{"n_layer": 21, "d_model": 96, "n_head": 3, "n_kv_head": 3, "head_dim": 32, "d_mlp": 256, "vocab_size": 8192, "activation": "swiglu", "norm": "rmsnorm", "norm_place": "pre", "norm_eps": 1e-06, "positions": "rope", "rope_base": 10000.0, "rope_fraction": 1.0, "qk_norm": false, "attn_scale": 0.177, "bias": "all", "tie_embeddings": false, "parallel_block": false, "init": "normal", "init_std_qkv": 0.0677, "init_std_o": 0.0105, "init_std_up": 0.0677, "init_std_down": 0.0064, "optimizer": "muon_variant", "lr": 0.00943, "lr_mult_qkv": 0.7, "lr_mult_o": 4.0, "lr_mult_down": 2.0, "beta1": 0.93, "lr_head": 0.00748, "grad_clip": 1.0, "warmup_steps": 200, "schedule": "cos", "final_lr_fraction": 0.1, "batch_tokens": 16384, "seq_len": 1024, "doc_mask": true, "train_tokens": 129900000, "steps": 7929, "dataset": "wikipedia_en"}
Each number is 128 + 24 x the weight over the matrix's rms, rounded and kept within 0 to 255. Layers, rows and columns count from 0. Numbers have three digits each.

# down: layer 4 MLP down (transposed), 256x96, rms 0.228, rows 171-255, columns 0-31
# gate: layer 4 MLP gate, 256x96, rms 0.211, rows 172-255, columns 0-31
# up: layer 4 MLP up, 256x96, rms 0.207, rows 172-255, columns 0-31
down171:141134144143134105098150145143143110139105149147175101152150189141099119139101119158111131134122
gate172:118110147130130132120111116120126142110119115118155079115135127155135145123147108124109156160159
up172:119128122137117102159134154142133114159150119144139126124131098117106167139114166108121092111094
down172:113154121134152121159114131187137076103156150118148112132112106128143131141116176142159114158155
gate173:153138142193160127097121132124154148169187118103182148111134107126112155105111130132155109148083
up173:123156118172157059100150129113107133117120143142167133135151104106156136154125103135168105127136
down173:105120110045109172209115133099130109084132145109118121171110147126116111111121121146093155120132
gate174:108205140127119141111129093118148110139155172068124112125118166103116145174110149103108149105159
up174:156084115137128132164133195121146085140144078151121149151151072111123136137125105127136118113100
down174:103134111152151135136133121172147129155127146101157123146188136109120123158125129113132126090124
gate175:154091097124115167113115100115125127093123118130121172155164138139074133101110139140134147149091
up175:107165171133134098127139189124133168135119105154098124110100103142129159123134138128125118139118
down175:118070119142122120112106137129154116107148141123096123151107128134111124106160096101157123117131
gate176:109115169128101144139112135137116091140126113169131123157127078155121123118124144168098118135107
up176:064101122107216149122125118100090114134145117113045123156090152118104095123176134148129108129134
down176:115101158101174114092123130112145102130112153124099139115139123140158107142130095091147067129117
gate177:125133126129149111102129102162144087101138140091187130120119157123105157141151161129115069120106
up177:139152123096134117140146116185144129162135099094147118116121190156106105113114117124125138110121
down177:147110174144131100141138155118168137111110104175105148134082094096137147152159152136122119155121
gate178:154128126133139106123148156157116124123119120142101142139101160168118125156160151154126123116095
up178:097106139095144159147105113098129141122122131137102127163094139161123123150154143137124118114091
down178:112102128111116123135158107091127124118171140093109111119105162107144146166115093102175115100129
gate179:067120157185098169092133127146115150122118190114150138121157171087121189134143108102121146157082
up179:137127107090123101132135156105134146119155120143119145092169121102103150102172134143091167140125
down179:104134120149127120111136092143120124092136105089127113128125078168142125151064156146186120122156
gate180:114087153175098135124133082153119107103170128110156114111167161130126131140176147114147148143185
up180:107117138172142143095188128108123132102101100179106079143150134157115140158113184122208131143106
down180:097180142134105081146114127110141102092124131139162192101162113104125158119102104074126107065145
gate181:107105119197121093123129128124128115107141166138150179115107111132083114151119112108142110140152
up181:154156122072128102131116089113128114148123124117086110140150138127162155093100093087093127108118
down181:102186141123147150102117175127128113137129100131147159138115101114131157129150094132132134109100
gate182:180132121136138125122115114109153180132105180176113150062120158154133128153147135140160167158136
up182:143118174127153133162128115116153186133103155097169149121122135120137160103130093121113136166154
down182:110132104134141132114117143087135110115157131100178146118117162106087131116143114161136135130159
gate183:106096120136123138158101119145162152131097184059133116135081120128179144125132117112087143143106
up183:082154128119113108130163138128120127142102137078104096144119111098140091137083173148148104148081
down183:127144129123147105112129155108118160133119122172105121150110123117139108175075185124139129107132
gate184:132136141143120114146120141145169112135166124127160072104123132129154125109130135123122159135170
up184:130100097085187150128113143129124128145081131108108146155118130129177117130093102100147155149108
down184:169152122129147162124126085154161078081093128150140177158147127150151144090116081083125124124135
gate185:136086102127132137109130126146086118094104130102110098113140136125139144137104145142156135137132
up185:099107143082138142124128094135140118117078094124163155093132166123126083102139145106147162107145
down185:163111085096118132142122137128099166122104184086111178081110132159122143118153178149098175127138
gate186:157132111157138132148144131097115152127131143133071093094145102126097172117106144126078118067094
up186:126105106167154097142094091134124095127136108152131167104097154099135122106171113107095127115153
down186:169125135097084160180118136111160133137106122115093126137136093161085153131148160132111123117132
gate187:120172136157101093185106167121128142103134158117104081107113111153159106094113117129148101111132
up187:148091161165161067174104115127112169100117126120166110150164111157132116138125134140087157119125
down187:157156133105138146142076117113124105107181113117107108105122081201114108142084110098141104074145
gate188:110132103094109120151075181110092136082106145125127099146141111174139101116144139132055110096118
up188:150134132135148153142163114179081135131119158135115127151121127163157166131092135141118111102126
down188:125108137123133104127077148129079089126115088100133127118107129128149146101127155111029102135138
gate189:142164124109140134102133146127155151122131109126140092108100090143177148131090109107113124148145
up189:145138133125107084107116124171111108109137129143139140141142144133109101101133141141146127113140
down189:117142138153108136125109093127135103119162179128157143095138119152097162095106153140117120121140
gate190:116111114148151111139139144126104135199152121110124138129103113071119074125132120074109129150122
up190:135148152120157103109138142114128133114099141154137131111144124123112164107106149189122093100152
down190:152153140136098136164128133110102132160104113106104139118158090161141092122121145133131119152143
gate191:118145101117170118100159117123121095139127098151070141128098113091127173149103103160142159136127
up191:110114181189124110140103124112134135134158117136161150120148104181158112112125113124102100127156
down191:160145097097077119131098104139110129108102079154167095111120090075128113144129165093155162114097
gate192:121110139154143130136136114162142146105129169133112087141128108090140105139138126121148120141150
up192:129129123174160125111096126154149119124154135092129181116110150127122138154142115118119111109122
down192:117128135133126131141159135118116120171146133159160107108121154122115124106113127125135142124107
gate193:141140115195139121102125115157148154097105139142060182141118129182152076132128130152139124079136
up193:114124098125103096122148124144116100132115115137132133120114177168131151167164145149106109065156
down193:113154123106114127126129144139098094090089118121137107105164117136131125160165120097119120141080
gate194:097107133144159105116106109156090110142140086092155165140141120134121095117145097102114112107137
up194:105099139147134064121116089146138145104126108140145146157106101135116114120110140084088103128130
down194:149126105094129141139122171098097136118128100121114121125141119074079073131135140158110123124139
gate195:145074099141142124159090138111178092125139137148147085165144124175117129131161139144137121118141
up195:047164111105091163126131100094113138098069121110117139143157117124118134101118117070133121134147
down195:080165155169084140128140092124120132128139123142150114149147149123161144132111138086121135120143
gate196:129125115124143110151071126163160146097111175112099145151151143145149118103129120166137075131150
up196:161146176130111152150113081112106173130093126125119132132136078104138126108128159115104151195163
down196:149121081136116141120107156161149100084149138116162159167087100134128145114079154120099110096151
gate197:109134146154126129123115121114166134142148126109137147155116130158117165153130152142091155165105
up197:177155154119127128106135134118112105153104130144142117143103144100127141144163088080163160078127
down197:115153139142156146102103128100105122115109153090159152166117075136147152105122156122113105120176
gate198:160096140109103113122110160184142108155101118114084109144131140133123122140084106112115119129127
up198:145145105139100118125150148141133152106181049131105116120139114149143126076128148129119141109156
down198:120079124115140127100118147191146128148131081108109133155150120115127153128117120138121155121175
gate199:144082143112108114153131120204125111135150112110139112132138143129159108057185140120105095132134
up199:140144126154134126114122113073122140134108131156137126107126112159105122151071104121155132133123
down199:126138142143155135108097141117147139077126166110105149136119088143120122130117077109138126102135
gate200:113147100194137131141141117149143134147182074109129137091128072105107141108105125116097119102140
up200:137112159079129157139113149128150096150178139054184167083140153138123117121137117140132106153147
down200:122091186170159126107099107101129134161166146158144198075094116129151097138115091121086100167153
gate201:084104129095155109126119105104100138109153126165125127132128100116161129097143156142170103107124
up201:136131144148086103097116119109153183123185135139148118125143165093116122100087105115135138153142
down201:178159132136135158144124165147136107134129108082139138103148104167151139134119111153091121152130
gate202:124094135172125118144133146122144166132155135109143126100180108126117116149091092119086153130134
up202:121136120136115139087116135129135073173124167121126181197118162158085123124119109155126143165144
down202:191141151111105125142133141149082115153112143104126102053117110139165078117141126131143127114141
gate203:112145121114099104097154147126077107110136115158090124126145096155036121113111128139130106072138
up203:127150104142077087094121163146123152099124110151115125133110129132190133154149114131130150136133
down203:113113120071117133131180153111115112133125108163115145119104095139080105122106133140103115123127
gate204:148165136138107125126161139176123103107131117098091113153142165137120159098104114114094114129137
up204:162169144137130127086110111141117150093151119147123106113150136116078142136121159110134139123139
down204:165136115132129115131118111117123158093145158141093118106130105105146144121114111126102143127093
gate205:101117108130128089148104131118113095112112174129108147155110122117126122154098114107092139143113
up205:120141135121129132118105082125173131127109088158130105139147137042137131116099126116135085142122
down205:137123161124112131129126126185093154133103134158150132143078128119112166107133164125104126166141
gate206:104119072110126141108128142134089146152117122111162158140129121150145145129116131107088152143145
up206:112101159145132128162131114095091101130133151156143087103140095133131178110070146160119143144093
down206:115146113087171129118149148118110162128156138147141164086154130106125074156150130141111114093102
gate207:150149113109088113092156167141126152092143114106139145119083099146121153149201164126118139127146
up207:148142120131077108109150158131162173107137100110149104123081096153152154126159152127124132104154
down207:147114149162119126109106149096122156091157095124118146105108135161122140131118119105149150137128
gate208:134147115115121112087109077133084129126104146148132099125130157099118137143168130159145117117127
up208:124107103127150091123126159099098099143118101150102170139098135126107083135124086134110139125106
down208:122146106159158120145132130132146135118194148151158140131142101118139142125099069115157129154142
gate209:141136115117086101132127169098111137130121092127125156124142140111108148124126124147140131100162
up209:128133113142084097131107143135116111126130102155138128128160129115134133098122144142121121124149
down209:140130098135106076155161161133148127122129114145126126135132117095145144155134090158082097111136
gate210:159153126131162130133106123124179126104151159104132116106111126104111171131168084110127132107125
up210:108141126120110132132111122134128094145118122124180121080182135129126101115140116140123154169140
down210:087133161140105148115143129130094133126124094159118166127129135101107119120139143095132153120145
gate211:089126169095143131131125126105139145119123173131140091101158113111159098122127150125142129173131
up211:144077134130146150134119169111110109127082128139140136155146127139142144095115120151131128108142
down211:093138108123138165102117159156162091159114127136129110134098115150133127124118122111151134111123
gate212:117124093139181117095084118133130167089106146128156118139110116129152111091117111101120101121130
up212:144135121122132144141156102129142129151124123124070143131140131117126169134141124154113142138093
down212:121122154131125116140157139141105108128100120134112086096113107136078137130146093168116147111117
gate213:126133139111138151099097144140153126176081128125107121112079108108115113111102138103133148174106
up213:142165112159147118164136148160156118128134115165158144095160137124134167114096152110149149107162
down213:149114150135114145117103119148147102131068140159151103080118148167127137124155117105123141125092
gate214:062167140141131132130135160158126144117136143138092129092110132106159130106131154117134150121190
up214:126097115131156154143115129093143126165154152130115115156117097141164119086133094161139105171114
down214:139126104135101121145098133090162106150138112127150134182138142150194134149126128123133056157097
gate215:101127132117142167090163131127096137111124130119100123097124155116113110119113059095136097142127
up215:191143109144113117137135180133143137156150102155089177152141096137096132139111119161133164131128
down215:093103146114110129125103103129109112115117129113162094101146137117123122137138210122119141123139
gate216:124142136178140166166163133163132158159124143085120159122122165148129107122147143131126119130125
up216:172157126107123108141063107125135131119166122109147109113155124135165080140148117107121149078092
down216:122168145168188176117179131101094185158113095135123139117085137150160141099159115143131162111120
gate217:143117129133116147123128110107142079099106146133150183136138147131089140122129109107115094158147
up217:135156105128129156142147114121141152105142156104196107157149155103086142152130143090157132102127
down217:104086131139124112092118122138157104146138161114101150138099122144173153173114094157166115144164
gate218:114142114136137174150142092131138090110122152138152121122120146126114136139158089149138089164122
up218:147144136133116109144133126089100180171120138143079121122111131113147118113090112119155147107128
down218:088134102098132133127123136146128096103124101170146147121138116106098168137118146137115094196106
gate219:099166124143097087059103077125116129103145121146151099121123113130122140106147112108102101151146
up219:121115105152128144098143149119147112128147101125111101123085121157099100158089156130090152144166
down219:102164131160115118120110102110157170100107091124146150113094146128131099110120122107118112104133
gate220:100121146117114152136173114154131116161138099173115154128142126120127148128158125116161138126098
up220:110143130135148149117113156118122142135168084119159136101133149136096109134045129140105161134102
down220:156088157141129161131174057140136151109119118150141142120120134157115115128175137142151125126132
gate221:101111141109132131171125098186131106134137167114126087107125124094138089071099105119095122128132
up221:115130158103096125072128115125130137085089147062081122122127157132129120150132122116188116115096
down221:156120129092113141119120172124090104104093122144123144085084127144120107133160123167118136125147
gate222:113129118143090168150116163142113149096129136148081115171136153113157146146116161114143128132149
up222:116098155146182099096115121116121155149139124168162122126127121153120128136152098137118124099076
down222:120101117107099115103158143140151161125113099104139132133099103158103124136095109142137144127141
gate223:184160122146171084116107107120144126148115114163088124113144118178163129147111156155112165100139
up223:115105137136086115117143158155147150127123129095149105148125116129128165116086102110058131174171
down223:087113136168110135133110156148143148088093149101111153116126146131112135075133081098124133183090
gate224:165117113169129116150110129171129148129135119118115156150104177118129142093120134118128153112154
up224:090122139090104087119126089119128164103108189101166122157108153119188119133132161135130092153104
down224:125129155139113130126107114157110142126155101157109144147114140099122141090144086115107122143121
gate225:089137118158093130146145085106154151106151167127155127153122116086149132133151113134154128139124
up225:146127101101146143137151113097108134128151165122123159102178118128135142144123123084131094135118
down225:142115133153142115148166158126176138104100143119140149139150158061135129104130112120141151154144
gate226:165137084117130078138141122125146106150135120112151125133142147118123149120151135152121106118135
up226:149122114133125109120107120153162117116144124131132108105116149123126107109162138154129115120133
down226:162112101094137074142164106087119140145148114120152146139144172132137145154152130108124113126122
gate227:161142086130094121148192152144130165187107093139116126093107102104112196133186109131114115153103
up227:138119137153102137112144175125164156140137143130102137106105114153151151077136097102108090148136
down227:109134107155132077168176107124154145144079065162161136155120096104135079122118155161133088159110
gate228:087101102114167103112114151180157137166109139127122141108104148120141123136119140129106112120114
up228:132118137147131112144132091165142129115137110118112110143128140121156125115120111079155118144104
down228:131139142090099154135119118120104152106127132149118133162137076107133108131117155154105110110112
gate229:102097147093133190093129088118099161131134133130135130155168111144126136130146098147113129108107
up229:103107139166149124132118126162104128091147114152114147215170138130131143128103134185099094130146
down229:154112120146120108147112133126158178142111153140119102085123098126106116090137153077141118106121
gate230:142112126141160122150103163160156108146150114132159117121134143122104141142124125132136165089135
up230:114109120151120106111151143141120101163128148127128141117135126088108122076153125134123124123124
down230:114109110093127139106134090133123135110118118135160139144112111155135129121142117125111100148137
gate231:106130091133098153127160148140148169128130124152104123104138118093143121143132112131130118118081
up231:214137094136157166125123126159153125139110106132145134090110112136098119140150093138156123089149
down231:113085135121115144111119145089108197138121144122119122126159134118144142172118136141081121118063
gate232:090146124173142097104075122142123174158101129097108124111141120142132087112099082119098095092127
up232:136101164095081145052182097125129148138135147162155120153154151129150131159115128130149173124072
down232:117114114168118098156059194123107135105049114145140094148151098104097140122099144114178179158121
gate233:188121116122134114105132141189121108162156163079163099078133104149124184131142124153099157134115
up233:145148152164116096109143113178106102115120143115162076138161185125096124179131154133163127101080
down233:071153183163151109097145148142103148100136174159153127134153168141103104149111165154097096118167
gate234:094163119103143148170135172130135113112125145126141095138098102095115123107128113127120154147106
up234:118129115101155126154121165108146073120127144132131109140144123134115111146140124121152139132119
down234:137138135092144135162110149106130099109125145142127109128092141093138133162157151099107127147132
gate235:081149093141135155142109087158129145114138090136121204131119143139114159101141139132130147123108
up235:096090127119107179124101118138142156102127146108138140175123151168129095103094140156107144124099
down235:156153117144122129148152151111113115142167113125081142092144117121175103128153124171142118115154
gate236:135106118175191143141120118141103195133116163138135134139117153145127164122126183124097135138150
up236:103141098100073084124098147155112103095129137184074133159109128083129133113139123168091121101114
down236:156116142124164168152125132117128144120164123076097134094185113148120139093164159121176159151110
gate237:146153133112080077088138104126138156138127184099102159132128118177093135168157118139102090139121
up237:150157164109145136093129086159119096150130167161190135080123098117110113127103119145139118120088
down237:173095101130116144148127157143145107109185131113120075126144104102159099107144140126147184102144
gate238:156110111106124100131102158155114118121098118061148139123132111131143090152118106155118124132135
up238:165131087141172120174085140111141137119130105131157128142133088143143128153115081146138111140123
down238:101125117144136118188111134122139156145150138093124142128169118146149121133160132150129088102123
gate239:118098105114117129122144115161164163113130110159101099158139119138076132155143077131135100093136
up239:140152173123145141109137181176127094144154119164135154144084146151136113091084113095130134137057
down239:149108120160139119160101051076146119113124110086152130109154115092129169153128104103134134097153
gate240:091123139144134117110128129138140153144138126144118094139151080135115147139134093121167113149100
up240:183165100077119118120105149168131152117142091102159171146111116121104170130106139166102112179136
down240:103130159139145132121140146152154117121139133102133091113149159130119145082143133110141125118182
gate241:155133132176104155117123127155145132115144125155095133116154080113100126121073114102136134112159
up241:103131065122112129125147103145163067143129087122137130136132117125105132096112170117113115160172
down241:133126144122131133160123152132174123129163128140114124126111101159124098114160095107196148142112
gate242:111134112113136118150101139139137141135140098124068129103169129126116133151153125149155100123093
up242:103133123124123106161100109127135104121136118133123104082155126138142117108143128154126108116111
down242:127140126100151121125144147146115128136176098151124138079127141134115104113144101143145127173131
gate243:165137093142121100113136108148153139135110119156109114120124165150174132114102086134113061135120
up243:049156139113158131129144140135087148146164111121118163152118134129140163141152124146119131131128
down243:099129146113106164098111166126085165145150133137113155107129155099095117133108134131110128126102
gate244:177108140150109092136144146123118141157121111135156084079176134151116137168122095178140117113126
up244:107113119090127143176140115135112042128119109143143179140158148064126125124099087091112122092109
down244:125150085149151118112144123142134169183099156115139136136081153159169125116120183134175127149130
gate245:119109155132120133119101116109095157117115108173126108135106126122127129153138113127153119122148
up245:163137060163131169102131100149100111129097137159124159112127128112127110164138137084099089106115
down245:142141140109099087133089117118139139153088148114151088137136103180120104140134085145146123148157
gate246:116159093122146129161126113152064144122137119154152147138180108144142113146127098128123126157116
up246:083075160138091119107144088152159156126132108111106148137169136169125156181137146137092074117111
down246:150127090145155123115126124124148112101145149136127083130110102084151158087139143127143197140148
gate247:178111098120142114088120122079139116086156145105137134143114132126120127119155095100127152068134
up247:099112176153121165140136107137114128155101126137147140107138105117137158093081158139138137157134
down247:101084130137104161157113127202105147176077091161092147141147134129128122154107137157130135132114
gate248:128129127124083102147121111143096124158126143127121105138135108133132111108158160107162118138117
up248:119130125125173133102143107137120127108117084106165121104096164110112101112116131127092131127140
down248:156125132138087129114160115141097099128113107109135152187181052161118119147148099096130124122127
gate249:097143116122092142154135094125099143139102121142136128133102078142109125153108171120098099157119
up249:130149111103121071115160119119192112094121122116120148146148138127146138125163109126168080111139
down249:125118139166146108093069150098103100141123166157129183136156170147122105130097136139113094117143
gate250:138117132099146116116131098086150120121153118125102093129105113160121147109111172114082100160155
up250:122182127144130112132132133136114127144144131157123158118133123099124119122147112132125164111108
down250:134106154137127151121134136147131146152151143117113161106151093124138154123135106131164157097129
gate251:101109109083139178110131119162119128128127132088102108180115135179131150128166091096125132145124
up251:126102128125147122104110119134159105044145140130137189129124109160174105154116142118147054110124
down251:070135092131094144108138100096142117168143127126127136154119153121093148137159121088137123115134
gate252:172120119168189120083145073128096132154114176111084107084154128107109139095112103094156139150122
up252:120194124154159151060128100128095130078112164101114142141150134106153123157107138066186106153066
down252:143114175130133124148143116128165129150130161151148136100141128138101160076096088141096129084159
gate253:088127085167142162077150123123091165093161134108132172099094109117174128094117139131145135109115
up253:153165126101105132163093128143168122129157147117117150138174109111110143140109137112141119132140
down253:120106111143107168135171125111126153081134080132176118135070117123163087110139144180091109101080
gate254:121101136072142132142121138102114139132120152126110138106145071144127118119126132130130108119161
up254:108141137132115120132105105093117151067175133123123108124119158110115123120150188166148121098167
down254:149093153091134158147148145081095095172130118125123119096130085166131094156145113108168119093140
gate255:152077128109093130151134126143174147096130176134125162132139116142138121112097139147121103133139
up255:131122122073098126154118128101151174117117109123121124146134121117136144139119160092123094116147
down255:113131168105116111142146147115137162105128172143132196102128150113152135092134069119139127162079